{"vocab_size": 3832, "hidden_act": "tanh_gelu", "norm_eps": 1e-05, "qk_norm": false, "parallel_block": false, "init": "trunc", "init_std_up": 0.0177, "init_out_by_depth": true, "decay_fraction": 0.861}
Each number is 128 + 32 x the weight over its row's rms, rounded and kept within 0 to 255. Layers, rows and columns count from 0. Numbers have three digits each. The size before them is the row's rms in percent of the matrix's.

# layer 8 MLP up, 960x320, rms 0.0676, rows 65-171, columns 128-191
089:143124082092145162121202147100152105152102173103112120086114062161106083119135079184128104151148136128100163131130149135147151143124152117134087098147164149110145112176150167081102072158142135
113:103080139083178157121161142107175095147121115115122112157100129130081166170110145126147116135156064106114084149132138088151166115122119135137160122156181181131108061120158120114138069106235127
115:132075186176137145148165161122141158123108117138169155113075109092115078107142104152177255120124167112093093152154057119161111107170097123075110112133046116134070083110143134124155088125127115
116:125088154153128118179114153119161137146108178112155126146164059152090122156127088184131218117108123132078140151103098109183156092143149124139115063112171121116176174139142134101134119144174165
075:145110096141132133156167169090157123168129107127109188141095110099107139126150053178113145091123145102148136143130143129099146147129129098088116159171107112136145166151176109107185081170169122
106:129100094167168045116117092117092159147027130105200189127159140151126121118104133137128137173202146112210100109092148078177143106057149081120126127138124140154172155203165111151152118096143102
075:153045141137165149154180135111179147149122109136097126190122129132096115126119111176168168161116195120189131130180118164167141150118164125138079139133094142142129168159207106106128055119200154
079:129105158107153118145138164089176146167128137084123161179091093156065086147122077129176147120112144124136191154147135163154145174118193122075077107185069145143111143138173103143103096129199142
098:057145121107167060099099091157128095133096040096098104154118160114126102157109182105090130155123215133077110187125169078066147128130154070136139070082148082181068138117140086095117158136112117
100:111136052133128137129099091104180138136140138115153085099131107119099144139122073144100100134129157125167107171133090188136158145077188138123102138164139126123104192169132118129131129165119155
087:170109102121148099104153183102164176143101142115100200085121110146080062080113105167120100165167119166108170152121127083126129069109141094102103125130142134186132080159144129150160089113151174
081:106098095117144116158173116086160120138126117092087118124102109142092116131136102123184154140142180098106180146183114143162138184089208149165073163148111100115122161156146085104158094131161142
119:131073104120213103107135168078101141139085129140127223093116178146133121165105147194154127064155143118127116113082156073098143079088114114117148154160107137255145142149101117127181114181171134
073:115063097138124125131152162122153107146107097104137148160093116153058115145144081164173145120110152097140137147151145135164137149107172114147092146148135130160155135160182099126119104168181179
104:096147152092139124123106166122129111125123153131134196189086069111127151189100179122109122145118056115025091150173195171134110105156130114164158174142168104184175125162097137134182093099180104
077:087068121112132127091178124129123183140123153113130104172110107136153104115123139195188113164137156072118170133207133106177162104101153124161067168080093089116109128105134138129111096125178161
089:124099177143133160129182176129135152142195171115104165120101116184098082103105127164146167149138198095114184136141184166076106145108141137098076143151055114125086115133136095097127080192098153
107:088148102137146077150105128202165138138135129110136131111100142103128113111140081106191100168122227168189179151069134135096135117123079067126124137152135172160126118184208130134090150137100167
078:171085138093141140150195166091133158150111165109142119165145113127089145154099123198123132129114177083148131154149179141176166089113188073140105117167102135154138159122172145127126032092192139
095:127108075163144074135170139120112166122144131106115157140175099121140138146120066133163153111118107068157159145173106105115157076136110053159123147164076110119118116096076085114155137162098189
111:129094122154160098111166154068138176133156139122083201129124134113088106104117145184108088142116162139091158144101100162119137102120141119067089133143073120160109159175169130106148090164095158
079:159091059160160124140158147126133102140098117108079120147122128139072088158119057214130165110169167100175156158079101119140128168056153085105093113166087122156121152118156102123191096141190155
094:129096117103163132153144109105151104146117089111126113132120155143077104161127069182173134143142191122168113157126072086177134146116195137096105126151112141177100145198126116093148121112187160
093:120118150073144135090142152112106123131093090122137147162117074121056127100130141217127175102115073083105158147144168119138113119152144078084118140123126117138171078137163119148128112067197115
098:108124143104114172135133201125123118150110146125174112143098094138053122158123141152187204110114088067097126146205135140202122168139185128139103120118143116115172158143155143112098106152134096
076:116092093098137127160126173096152136148130107113105108181097108099055114170128105180132143167106138095157136175109136171149134142097157124126130160168132135175140104167162124125143094104215167
103:115129064082137177147132137146160075138095100120057150148121109144162158098088210157069088122198051125090119155136128105067134113098176180122125083135183123171105185113092165123174162068162119
091:147130051092134115078124085164093155122148080073106101187112127152095082141120157143109126074141134125142159170072107128085094148097130082119098136161168125171178122212119100147173107138173168
075:159066088113135137098158150116166143167101143109121086167155094143051121189093085165155133112141168079145172164141130150172150132106165115138080144152141127154102159162155102098132097124181156
079:170077114108123154155151149065163156152090155107119133158104082101082150157107087145132143115129142105130125176159148152184128181134144122135078149128137106122130142123145129085129102116165124
026:126124152156108168102114157117150138133126094116131147122073109139171125180086101140122113153074126110106223135200156114127191128161168096079091158130107093129140187130143165158135031133178162
075:148110094153166166102127136139139103150128125091108102089096195181073103177112106134139115100141190103159175158073112130128122200058141058067075105104122130142107151140137098098163103171137116
107:134116143086131184123116186090144122148171150117144185115149063093123151178077150160101196127119053089104125126129162168152157143200160131073121086149140178114114142115170113122096148089196119
107:178116144124169118178152103064109107138133122123050147140108101071105066100139098186171139148197159147097168169092143066124131111105105110159152170111159109127123146102171139122204055209179175
036:119101133154156131179073145083176147145126188120092129179093106180092093141107049168123133100062158097080205170155129098124217154107143091095111147178164102130102130165139150145107076152168131
079:136059111102144138163126162106174115160147177077086128132082130120035132158110123134093131152133184107090165169125121159119139143092143102129128127106139143156126208083183129123145085105151140
089:116124146113143150126128156124143102152114131107102111163089140112117183124149099191068067111124168095133157150101121112201158091164182076147107168121143138168106123140152119092168087094177133
103:158157120134170139133140097103180163130163167093143113157135125059094082166109122124106140125170158128119155171145096107127100178048147098166130189180119093098152138097144097113183115197113144
120:139121128203128150145145125120102109152129112117177139172128145104125102106145078132161220162148210084151105142162163095206138079162123131169146103145095141129102140182176152149144085107096224
074:155048094139135099137115169102169139159091132101137142112117097093082139168084112158094136121149145122129152158123111118141125184130169109090120148130115126153114211108120129117150123136164177
130:089098133137112129159136130118086095129075107101086091138121112087060132101070139120062106132158174118107131172144172075081162148119161140118089120105173105140124216089178124107145091114157131
104:078139107152143140094089146196105179120153088114131080122068095145120134161161098186155103122125153127133144123092201198106173125144071113064125161179144195089152096177125115154077102100139071
134:155061127100128167105111197137143115138177166104069101158114053140084175136110148161104125147166126101071158139178166142142115177106181127118067098179141120083128150122191122161129117112108125
115:097103075164125085099166150148099162137134100113160216096123198150082127169096117142138132154113161126152123134129087124148095201113122111044105091158074110140062118105098137084134115155116126
125:128064100163199086103161162150171097142098128140117108168122128147125081129142101125137108107158089091047074116148094152144098117101125073093180159146113138173169151169144128109122131135114139
106:043126167136135144142156136129170135132157127131150125136074158176153067156120132110111067128138202116094103111151098190125091126090115097174143212090151106169140124109113153125135154138154146
115:133138041125196112051167102141130112125079035099120110174151131136076117151145091179138167138150151104145121173098100045100090083082139149060155066183147109154103102151126094090134108117135187
075:103100088138146114155148173110098161153089128110119140113095136102052099137135089182196157161126132058117173154121147161131087139091153127107106180158091101128114131129165115123143073142165122
112:231099168072182137105193138100088143138039142132156118119147162156113114052106154158131111162170081094098138130144107069142129136068163056107117110151117106124093172103152108126161134156152161
119:106164075129134107089151091133202133129131113098189117086097115145108073107118097187123128139163162127197156136122147164076082149100089127138170159085146074172172119102120117099149125177137152
099:212128125114117136206107108084148162141090153136091161103134136092036123123101127092180142150188103163097133182069134054139117121173213134099119094105062116135076115096104145114187058094180135
112:168120102180196135199226158140124109128150114133121132167105076178144147138124122182141120060134108035224134133110107167120119168129126130141107162146135150122150164119162133099093098147098180
102:059095118172136107113067125131134122134211089114072085132106115114085125183101121116128122182103211104127144155126149174088107107080160135134158123090116101178117156168145100134094095138135134
121:149119125114151088087144140097136096135080140123185144139139150044080173128086165102089153158159043124098064142114119121094067125153166129076127100186109105170100155164131103150151121085156123
104:171108128160138186150156108128099168150098110119097135103135170129119122164107068207104155085129231158172166114145095079158216154121133090173133103100129111169124150116155117122110164130135156
097:066169129073123146148128103135166102130169131105065116108081122121088069154064220103157125074121178123098167157135186146089136140110121086156181110147148114142143114139124147121103149124104119
080:164076093115131118173176171125151130152077152116118076144129135143061127108117096142160123153142133059115150155104175130147122131075183110134120181187130159123104152146162121092101066149155165
107:128064133140142137113108154141193156144154167113088148153186105163074094121097112170148171112124142112181114170111115162115131133084199160125121158191096129110215123161210105158133088159134135
110:135155142129125078133128169073122177138159205136188190137096130144095139119133133164133123123141110107166082126099129190115115098056150141107114112131132126120135155184097135120125149129116167
113:085105159132081135169104170119146106126101183107095188127116129104106076107134093105135187133127165118208138133088076189110152163125126168153122239100111134136162146129135105157155182113182110
091:131143103108134059158155102167128137145115132104150121133153139138075142120097121102200136125147142123163132158100095107132116175098124111137101130129097104149147122120153134125165048191154149
108:176115106118157116204150123127135076140117121133132120094094128140146133160140116093087115166166054133170166157038097056145124157120118115104150131131123164168100154184120160095173077121125197
116:090122043129179087125121128173148128131134093141127144158146117110077145113129105146164107133124135117148165117107122157102120158158130114115087169174106108134190142141193107117120158179090129
103:125151076147109061168103116159093103132094134095062093203176122122120055117148167101165120138106246116127183166142106162107120130131126090175106131124135092112184170103196141159168084128138155
102:150111149124182201138157060091075095136088121132172127176105133092154144123143168140091113106132137086121085150087135050179184172148132106152138109159172126135133148141135119087137115125147126
076:149108145097148137136111165097161147154133123087105093142098129132097093172149110198145128142127171078117150160151121191188140130079185098139119165122124114135131147129161091126140074132184131
118:128135113119127119117034118151082118138128133116073118139108075126119091167102147130110150096116182140120171151187148145156137140139149086128120163059150092178194147093172122154192122108163144
120:108106127176166105107139151110164107140126103095125198114089113105068172150125120192101115119201115114113077140139096170093075084075111154077172185208115108213155148168114113087171136136162140
075:152128112108160110171111174127173154165131154107134128134115129087070110155170116142151125171124150105154163151157075158154138133147196117101096145152088142140133130147178089119141105133158135
098:121109157117185170154165198115167124140114186144102091107114077076129145174117115215169178110130068136033143154131177173154116107110140139139120090156097149085110122080110118091127132157141134
119:164129081138162088142141109178154150124121119103073141120129178089119100130157112163134091146172186120162203140153153072114095073098120162154076167140142109150161126130098119091128156200126154
082:113123095100183089159121164099140110153093149107112084106129145099100109125107105207117106123126190123104157144141130162139148086116182078148102115155125143147149180137192120148141073089182150
110:204062097096173105108107119110182131148056158141076146150083095141136134062119118184158125108150120080201157148069148101051110132102155195067115168169171099105165139176134136131148090184143169
119:111164083151117120116137132190082104148144119122095100099185166173171139165101147113177119116099186132120153114202125189119102140124193110165090124144138106139165128152132152142126098162056107
108:176114110075184123093088118102101096138148149115151118122179132139066136104097109166190149132143148130165117155108125122189143163119190178146100142126133131137148152103182123109086132180165139
081:170102124099162096139150130081197131163108127117132112140061158148031094155100119226135215173145154095148134156119115092138131139071171133115140144121087136177102152153135153130106117128184164
098:170118162163167084176171104110136122157153092101142150137140147156120110072086129142168119137156187128216151152143096052113139175119132108106107125141082138145071100111120126089154092166141149
087:149072068118135106176167150131130138161091134114134113145139130147051094099126103165152148129140136094174131169129208118124131124103177116130108154132137137123130172119187116117120048159194176
111:060110082130125153082102103183145075137093127126115061153131158107112132126053134129148082131110183146134124160162104175163098149095136121207143177127140120162108163093150123143124153126112110
082:088111110140156134121134154128166133155072087108128130133099151102074095138097097187154147092100144083137147136127117183092115117130175112105107158195118138179132129171164120157158080127153161
113:090142132169146144181138156151107145125082105122117161143099071167134032118103179180112152135104160101091109089186175169180159106117145124174168108133128140154154157184154117145093082131146153
093:157160129134152092184154167139129096130141132092116133091150116115088147133080166134116098151186066127111108142172065179177113110084178169116134086124064111167092114140080112093182111149171121
100:123154191180134172175191155163078121146104176127106151163127091125114075091100125112157173101196235145138223128149109102139149124115099078152132111167095121161145150101164141137194122159148140
134:131111037128151115143151133117159099139155147122120169140128116133111148095109130136180062083128064124106090110116103199072071115131185091107129152148111122147182152157155099123141144114141152
074:133086120114154088129133174124172154158121118117110109148118133148076109162122078184154146132109184107124170155149138143138142093113206116096082110188101140142148150158200132143124068121187178
097:153129187149123115144180137067128112150130126095172147114129132108129128074140068125166191058076105085146126107170072205183109169159126181116137147124115116123146167117155150116103179148109145
126:120100150119158104143197175094147099124120141114167137108125161135123123073072139165193100142120098126089132156129123132100070146126173141139133195154106158132118150086123124099142092140166163
123:119100096161156132147243154129108103136151156120150156121158184176117113059099157116151072151134121102078093121138085113092073103087104108163177155146092105180121172126157127136096142144085132
074:116081133127152111138139184125151170158105120118143118161106134191093090162106158141108140121091176073172135145153130141151122176086199096160110121169113156176136145188162117094108137097152179
073:163092106118114113133164164108162106166079100072142134176098141153073124105118096187136165130128127062151146130124095142123136118120180122099107130181120155154143170151168129139156087105207153
114:138172086121092097133163127177140200140145151112105152105159158152046120123141083131121081126172170128153197115116107051111144090098115070050055142134082105122120154156131145123150151146100137
073:139087124144163146133177149112163122164102119083111154152093135163068138145112072177120128120113178073138146140145166162129166057086153106099131124198095165149135151142185121134128061098177143
094:230150130079156155122116131130131161144077126136125097158119076117079103162119081222116113118168125116081121147154189095176157115150094109121146131152156150127133114147138128122128114142186210
107:147122120122133100190150137106077133129138122128148175070134126109097166211122079138117109121152146133123146121101183100097119103145127094063172121110140089167148099115116112162123075116139098
076:150078073126127134147198161138161172149108116082083137190114109156096153147118119183131135133130163078128174170128156125129152117140177108127099094127130149137096170141176099113120069135176126
077:114058121128157075159159187120179142161097118092078120140086113135088135154108094205139110125100168077122139156165143153148120140109207112163111151187111162177168179127158104127156087117199123
081:130101042076152088112146144109166143144120115083127121164122100140063131125113129201109121122116149073112105139116174157120176138100159088125144114176120166149143163157157095152131047105193141
080:155065119099158138171136140103194144137099081100128095167139171142046097172128112171180179148112124050131144159154110137155128162110214146149085129146110148143159126117153124136162077082178122
113:130098195108088163148147157152123125132162120109105200130106151129102171125104153152088149132125140161133170130184169082135133109157135169049100101117099102121074119122136128136140088089190142
085:139125125132192102101151119108147144142083121097133111130093134125112099135104108204117085069138217109103143116164185153110093160106159074137111159140133115148134171126185126133152119162139164
126:086076183118180144130149108114183149133152137087131151104077120150108122128099095120150181135120137109093129133169081096180152140130138138112099157141120149123086146137158102072141109146134203
101:129089129101151157167142153137167068142150122129113139116139126122126121178120195144129111115164165136064163133154174120145121125113196092111094172125110106203127099093137102152193104135175140
090:123097097128149115143154136137129140158113126122137125098095150144079045155094082154155169126163177112117120147094108135096106132113141120142138137165063151192099106084163143122101114193178131
110:125123108114163024100082175069126135139104150142056095160124114076077117132089129145156136143090210145137115138142107189092065192090107135149080203189079103123151105079161116143100156136114142
145:155080126196116148120084104115094148146126096110114119120119118123144111152132100156115193117123222084243118134148097136165153207065118091109087177143118135148081108168131107151107152126153163
132:116108210103152139157139146167084108125129121119098153125050168206030120128076134147117127107092174139072136150130111099162136117148129148065139067117111123108064145133185114123126098074138110
084:099119139054148150164103153086175118153165117127105146172144089144140122196163136171089117089127121076158160164115138141131131132118143130154079163153141136186141109136111115088145145129176121
# layer 8 MLP down (transposed), 960x320, rms 0.0395, rows 65-171, columns 128-191
102:100087093159135117098182108164186111130124123096135196128136086104046142124104188158123121116085147119118117171123191127122105101144151134120106111141097179180118108139110101124172093114154101
149:145101134137075110137103157149140139133118093109037154131128124111110133142148101143159086166134144164160164140106149029107114152143118124145135149106095099124133126068163090114118101159092189
108:121120108135141181166132104132121122144168133134109147163130135147129159178100106119110096130139186115127160133124070126146102152175082176114122082095124092063187158122144143160126070155114113
119:108099143149130150203097158141104077136092159121129130155164042153101120101149108102148153125088223097151106138140042111125132137127088103130091137103136174099139108114135114116118157158143177
067:119114157132157133135180170111147135176141123108128096134088148119110100118111095159173102093149143150154153144102158091145094120112151131113090138171106151115135115092162083062132110140118176
103:164133148056129147149100138127154090109177081131100067140110166077106143118124136139073076087114132124071094108153141122105121079123169122073145104113162154112127077049149115184105109102160132
081:120098150108143123114133164162153145150138128135152123126067173129118099152099156200125175174126148109131160140149108097143162087188157098106072115119101117119137116125110117130179110124109145
074:103073147096161107175195144103166151154102174130113137103066164154113077160118131130163141117126163092069181161103106148139132108129175102118111172137111134121114131075165125088148082163188115
091:108120167097131072128086138075141096120100120091116118180134162117102077097168110117136167143159092080111130158135125107090127157123122121142155168099143143103132161126123077108140133108109107
086:106181117093115150137080100174173171121145136148128163163052150146150145064110097096133092153089062138105152147173116109148143107165154123153121142169137179067116113117135104108119105142095133
120:175169190165114148120166108085181113102152141128183157129123133113166090126136187105062123115069077127124072137160148149134092176150114107110137107128110098191155112125120105149146125185127098
064:111104196143126142193126112157165122136176156123187098070126133104181000153110138157169143104109129135139176155163129146136122085124161112159120114116107138165118144141145108125148124176104179
122:140125126124145089092148097163129110131106105131128143129152084158144143158166160118140153082126152107122136104113146116120100167151138182168192117107090121077114153083134086140168163107155046
068:136006073106125144153197097203128150120114099130111151119074122133085122137118134186151111109122156131121107164169086091157131159152168130105109156161126118149139125129150134125151147159155180
097:175126078149159137165151072125133175141138108098156104112151135138129168170104122142165158177114173177098155127139134121130134148147142189124146143146107176135134096066155156092094157108130128
079:125094100186119122141151110134103173103145178095133156140129152196095088055127122222144116181131143108095140129171138102176139117108144121153094126156137085121111115093168093119135066144112211
086:145098141109106149132067145151098105131138089137149131141133171152098111147137128107132142160200082178133132150099130116097142133074109150099137143078146115087128151171136179156078163105116106
102:129079139098141133161087152082123147152166094118165178138129132077135102144110135068121148063073063111125090133133042151111130155153115158089144079095156116067150139124115120111141101066132127
087:081075114132156137145217188160128186129151144111154138100114109161109089148135119189145178163101164119150109154148123128161168170128160076125064102152088121129135182118167111137174093106135165
081:100125125124079082175121116124108148089146131133092162154156150129106075129095139105137076118098117059176137139100082056109092122108098082164066131147118113123140181141129114134149175120096144
093:106047111191107100084143181072167131163139117173095124151110123155112135166095085157116152150107152111133161081162131132126144114079096081124144128210138177157188154150150108078164143090115104
061:159090105123141115125187103116099184191179116137140124140111138111137111200148111133135117139194160109154145086163051145166147150134147079139098148165123108106189128025100105167164092152166086
099:111076171163153142109143128132137185140146146124134126132123121185152123122114156123179115050124177109114134109131115135146133145123100092184118108135035126161100103107157120179107121140118113
070:111181184160158164066160124045090114128124128127171144095108110119125175150142160112128100102114064067077079141183096159126113097139115152075161121155145077155116093152190118135103107076135155
080:132112097156175140162161148131094152129122119151160111098088188134080158142095106116121157070128207153103144112171099186103190175125148186120146123092103160131118116051134147178094165141130089
063:131055118132093145160170132131086145119113106106111122115097143131090095145149151153138160144104153120132131130137086108222117135136144090122067079141093105147105131115156111134129095151138138
072:167157091120088109152129107187108146129105103113174110057075143096153138139114004155173132125072066129073137120058133141122126117164167140134166193128132123166137097198097113116104122129185212
063:163135157151096127167116146087140116089167164089146128158119143153102099162128113122108217112100121186160118152129120117107105163119097091122105119139108143217168099134147128101122105042120162
060:083059069157178197154159117090106122165126158149132106104115118116140097192108122160176139103136151121143160148170067131124167154151139118117107114173084142130139128093148123158163045155157139
069:139097141103148169170135111151111117104117082117103087119092150112130126114122141167090120121104114123119150188143104176125109118163139113125123101170097115118113124115142095140136102122164182
017:140101084141121136144093162069131101129096170143125127185150128067115120148195091123129148064105133132073122110083158095080080118105125111133170158116153066127169153124164174163112184134137115
070:153107149086152105120191140091167142124164157167194146126070174081081081157114165139128142148145145101138130159066119106098081105102143099075103113183070099094100092099139065122190120196141086
094:160169129175116124147126106159129213138096151117063118067116088107109109081086172119106104114170079141075088107150131150148137122161113145075198134123100109175117056124125122133080072119186114
096:122115150077107070173122143164163130106158131142118154098113153073149100130097139109133151146089141130160142169078115139136166051144120167054159104118148134123135115134139141102111162102108167
023:197135130132127161084091098119111136109098130112113098125129110106114170156172161126104147101142102166132054087138107166090054115137126117131191155084127118146205103125133115104152201095117151
053:064077134152138172163152126120135166140120130117119145102077121137118108153123096110197059144112163132118109120137064091163162135122166090148078085160122074151101152124170188145121088166126169
109:082118150169143108146153171153093126121106128119122144119123143133107062098182140194178167111107070120165158131124167102111125156158171095124094131133073112129126103130154087112133121175111161
072:165126037104132136156165113152117140126113148067143122089157116126074048105116094107185172160106148147117098114114153134154090183118184166121113120155114102109093175151175151128131141143127190
122:137156100114100127004209115165196096119157148108158134090115129071145083051154121131151111191131223085039044122125176151095146054076080177108164102140115097104079154069170140136130163163077105
056:119094124224170171120171128065127155169115126150098172125120103115140074135121136134057066091160148104113171140129074137104177134092108103104121116161123137127127136087118192172167130146171135
160:076123131122128078118172137149108076122110092107067136189198109167124148088114099114111147184160110119176122119095117140116112099148111149138117148089128142097140195122141153094133113143103091
129:171115081160154094121099145118152161104084074143100120127113080174141141153146137152124107133148073129120126122163094109137123106077127135068117132192126072112156108130153117076105151140148141
149:127146143075124132151079162183106136129134105138102074101152105091163146175114125152131118165145119131115127150074149177115125066148104160139128092151134143118134137134188117082141124170097205
104:174104153158171140136148147096156129125146171140134159090065145125140117176115070125130087155158062083074084140144178152077132088146199167102227136184129149156135132049137125098150129092123176
127:117100140213159138135135089174122137137153120125176108055119119166133172142136127108133129123153144102149064106127157119189153078102151140103110146164128159139098156121154144177093104181161190
095:132134142133125182109169167141084181136107168120131104099105101164061132156135064125205132113168206154164091087147143124173131151166147151156083161177118150084113162161143162153097090158150128
080:112067107148148105168144132135166125092174166149157117172169140156084054152158074155124143103132184112117144130146072131092108144072192188174187113151126093142109148131163162101137200099119102
051:160109096119111094147153119068162096085137148130166113094108117101135082119100134139161109161139189071136177142176112146121120127166167123125120102114131127146149192087176092113110121183106155
105:164173095130159109147159145119108138125149175115118120115135148151132034138158146098107149106126155124131086169123155145157127139098143126171122175100072166146172101089151133103086142149097106
117:102147049130148071050112129182066174110142070109116133130115104114106094123076120175103088114155204131163116124125073103129093095139084149156115118120068114125102130116117109083136115152107118
095:195175179161136143167119094147086127128076103134132156135075146115137141089134137087130088185164110149092093131092158147156133066178136145148128090098098165138101142197095118092156133123171114
115:137105134103108177176152096208121119099136142167130172075093175101156147194124115146187163123175143125064116102094072139152101136226140156164135150131130170122084124134094110189126197146115077
095:129137105118129145135104104089160103121138088138071146135173094138125145150142117109132173149122098124118156117136236119093134073124084128121082136113128109109100108108179102093161081118145070
122:162169127131208068102089102159143137123104142141149113094080215099123198167142168148121170158135106109111054119026211051123124077126130104124164141130130100120169122183182140174199087101166123
061:111122078114141128129097129089098151123143201119113144057158160092105199137136095117103173055138154128118091103132154098045139110165123118070070130149082172156088088099090157168145153088105149
118:153134134140142098154115111088121082095120077087108155140118129105118115129079148156092134102086069115164137105084101150109097107144110104192173123131119103089123147127181127084153095081142133
077:072049060131128137178138110176182171125126120110101122101114120128105089132076151169181155111149142084124082133174078148124158126160213157181086109136108127121155143142154107097130074101128130
129:228169126110131136119084109206153174125118158134132131109090127101104123171128144128111149174067103183168108098076086097147129076133147189164149099079131157097116102170154145160113115132126098
098:154130120110150164182114110106073070098161160174156129066130156157181144108140164181141104116197091107122129046165167102137115150167167123112106129117171113123096093106115112101110119090109132
114:078144188120117134160117124170113141130146074122177151111100143137170101167122135121098161128055197130160143147185076169098130147179167119151204086135117150124115098135143178140142136075092114
100:129127095128133168152165134138117154163139115137121183108097112162099162177089137155093125087120126112152094105176097156104128140126121111144123114121092107134146171121141138132164097181116081
102:122206046088133193100134113180119172153167154129096098167121149108123133079125119071165079226123124131109134128182145099093147073118114141141113114131101178115146129147045126078119130097157138
087:155130115105155090126101112124124152121115094153127105142096134091123106139154165133135105138120129148127087122146126099161146139095142090101177155113058085140174083096098124124147198120129126
081:111123096139129102105148080137179047155123117118152126051149137112127160152141132127143159134138128094110127183142110113134116165145097082055131054116156119144067131092112117126102132101116140
111:139117139106157094115116120155138145148115091128140119069106051096187056174126128146077062170134076130111118139065125134157117119139068128081097127126150104123121166117179125120120157177091110
067:098079146104120091149144122167161134128105111096173132111128149113118079160092097174148158152055200116126159179142127157074122126080143083138119109142135082137111145116114123071197080142138130
136:132111147036149091147123135141180100133139201107145105123068099064153079071170135139148119122095111142118121109160134218111139128130159183155121177122129134132120113165098101116140085059181123
109:087070212120050090080070124086109136139096132112078059138086154073103105146181061130123183132121174129113146105174067137206088129110086150162206135119145102094158132152159136117093142069141148
070:136095125161138111172158158189136157131097186116101145117062153134112063152162134177163135134114142111146167130207034162152082101116192108131107139126070112133100125109136133129130128170140139
097:085177062153124161149114177121114200150088133148094125130169076156137131155104136174062096141132143099119137130104149103103080008130094120191162125132155147110131118126117105149145114098079163
113:163097084143108108103102142085157138151100118130063158123175146076145098077157094148113160120131176097131103108196120185126097092186117158098145166140128128091164201117091142132159142108138177
093:079091074129158108135171193147150169139124125130115145138105104142081045175129111149142181123118182131135156135152122080193102181086171097099031122147106124138118131181139149152139058136111150
087:121132156088168211142132167106134127140157148176176090085108179170085126058141149158164130132109145114115173151122115203146121147150117164125146149152139110115108074181203159100093129148099148
111:124117170098170144144169093082142127144101182116046123094137155168163209169165147119086103182132131110146134104160089159124126120117155090141095064126123126130093087120132138133172101163102133
077:130153118115126152138157157152133062121115130100136090165112041140108093088139133121093158122201044169085128137144098180109106148120116115115110164128139186134170177163118113164198111135116142
067:109138071103191112120191107144154136115118133091125131107062081156052113143116104169192188128137202127148170155167113170098086130144099122139078095167139150101137121116159116129091055146138159
090:123141156159139108143125139099136096119099132082154142096124141115137126194104124153146158081130118124145102095221099181137105155143155095151122159114101115152142111092136117148150107149087049
077:082098049141137143151146141181097191113157045111149127101108110172129133148135099113094137093121132089106144130171068158139132175151186162186114077160109104122139147140136129162139121132138164
098:130171157125129075143112152124164151140109119088063156179165095137165090147184082088171140100179080120123166119106147115091111116129158186095091120109060151114190160128160137104140151136088103
081:151114160098161087095085132134169114146151121133113128165130128125125135116109126156140153088093164078165168098131075189118129144143103115147063166109060139139183134121156118154134098149138166
100:169120146187098113091141088123146169122133165108148142120069173135095182126144149114193079066174179183150164154168168075101165176097143017185103103141065143113120121161103122137173134102090075
087:178181078094114100208102184178131076133137126081145117150104210122079072199118165190098087123111146088122175113117154133086190168115167137129086052114142107130162179093111042168133140146146201
109:178136169094123145088149122082141139114143120127198090080148140140170147104106122089173200140128068132113146156203117145138122172139148151161086046110123136130104098098118148136055134108138109
151:188125130115159174148087077143096116133110111141153129109091122144124098168174131107152156095137201131114120123134159132160163146123127108076182110143094162086119137158137129169096167164129176
075:131068102113153083145146175114148147146142128119111114129099121167093085164120116152160157126116171106120177154134095143160138128127188105112074118147095123141119147126166137149133068136155164
086:055115101163151075146134103109180125131092147097112110135171146106084067147082123152115083196135153123140159107155168130143122221082092153159120172165130131123145152148142149089110147100053137
121:110118117158153110113139104125166087118151165119176131134122121116132117072106096133134146099121182095143105122112160145116102190147102119170091188112111156127127111116122150138195115148142106
112:107155178078137084165092183078106176123148126149210098107091078094141168132139195149095114123132157155163095090140096165139161135157059111128102167144108124118206133094120113089131129182165135
083:107075149079165105114155128166160175147076155105114098166092137115076194139143151165073131184152117063097120137183112106121116092114179136122098166135108105207093115146118129156149127107183113
064:117059126096147123135202159126133180161117099123159120101105162152047073092146108168112142153152142115141112128116058108139118129135117086128060082169115109129120145129161124164156147128111148
114:166185053141102164106128105191115128143129115148176135106128183113097119122159121154054119136136128136195063164103119116103134124161146143114158096172133173158089155191181101124109123075143174
070:119072123096150126158160171144145138155153124112101158123107178159104086152121121172142120137151137093140139163155093126157142121148159112145109117175082167124162131124164147138114095111166104
106:202173136075087127109156140040117118117156119100171110115099136064175159106093161131111098110093123120120115186105144099090159063127122101151157121170146092127173082165115080139106139070133119
119:071154165116058145066149122136165109136108116120088061161177145164121044125117168139126139137161124143185124094150117141157125108143133147217173131099126128135090092116137078137123184138075151
067:061054083130129130135175153142140184145106114112090106091071127156091074135120112187129147125123148134152084148169111134100141188144169134172085153193090143127125137122164105100133124153104144
077:101071126129125080130171136142162157117132117126099116123126139157097144147099118149137118143111156155135126160164112117112126132117188102136086122190093106182127148147109133131139071153133136
082:094086146102139113088132188175130143146110094120138132136114155158121115145164155152138113141104149103123130130123141134201166105142139097165077129136080142122145116150137145148145069119159181
075:167097135077137063112185136157179172114164101097131141136080153131131127124134157140145184115124183120161189174124114103128087122127169144166076138155110105132123171121109104125150123134151143
097:196075112171123150115146109176147188118176118149167073096071170090130175136054118051158130180108091134111175089186106140127147101105100093104134059149149098137097080174121130189054151105159138
078:091117111147137103104170135122139140109084119134135143111053089126119125137070142115158118136117089073149108124149113161121113088110154077140048131180097157109130112161115129140165091110140110
136:142108114136144127074180125152199116140173092103110107119103105118110117179112114132114122159076154137054135136107157092100129065156158155158096133148106200108098149148130103100162151137161100
069:131134121140142054101141158120137161143152161185209134142134139151188109155129130151147207117114099193147135104154136100133154129148134098114119156153066142159115093133119122127100176155182147
072:126153119108142155121163195194146162155103127112135105141139040119063171175125069176154137125159103118119176163179149187125159068136150215150152146186098131059172119130146150111154162157172152
107:187154072134193136091128129087113160119077133121201113158152144139209105098128087035062143171120117166086148123134113132118163125134162164097124019122140108124117120147099149145093182087128024
195:129094118166162087128154144151129055131133099113071088090101141203110113100142091110132110062152063113094142156089134191102150167118119121194123203080131238100136155083112139105169092150194122
124:112132125133105143168128108167165115134089096125117091114175141156184100122104070152120159130138136130150121100168180173118186086119130130158137082131093158083157152112187145070128145172121107
088:103126119146181067146169160144157177115129109092154163126100102102036096107134150189144128188163146102159158207120140130117064116142154125113073115190120084104083137140151072130144101177187137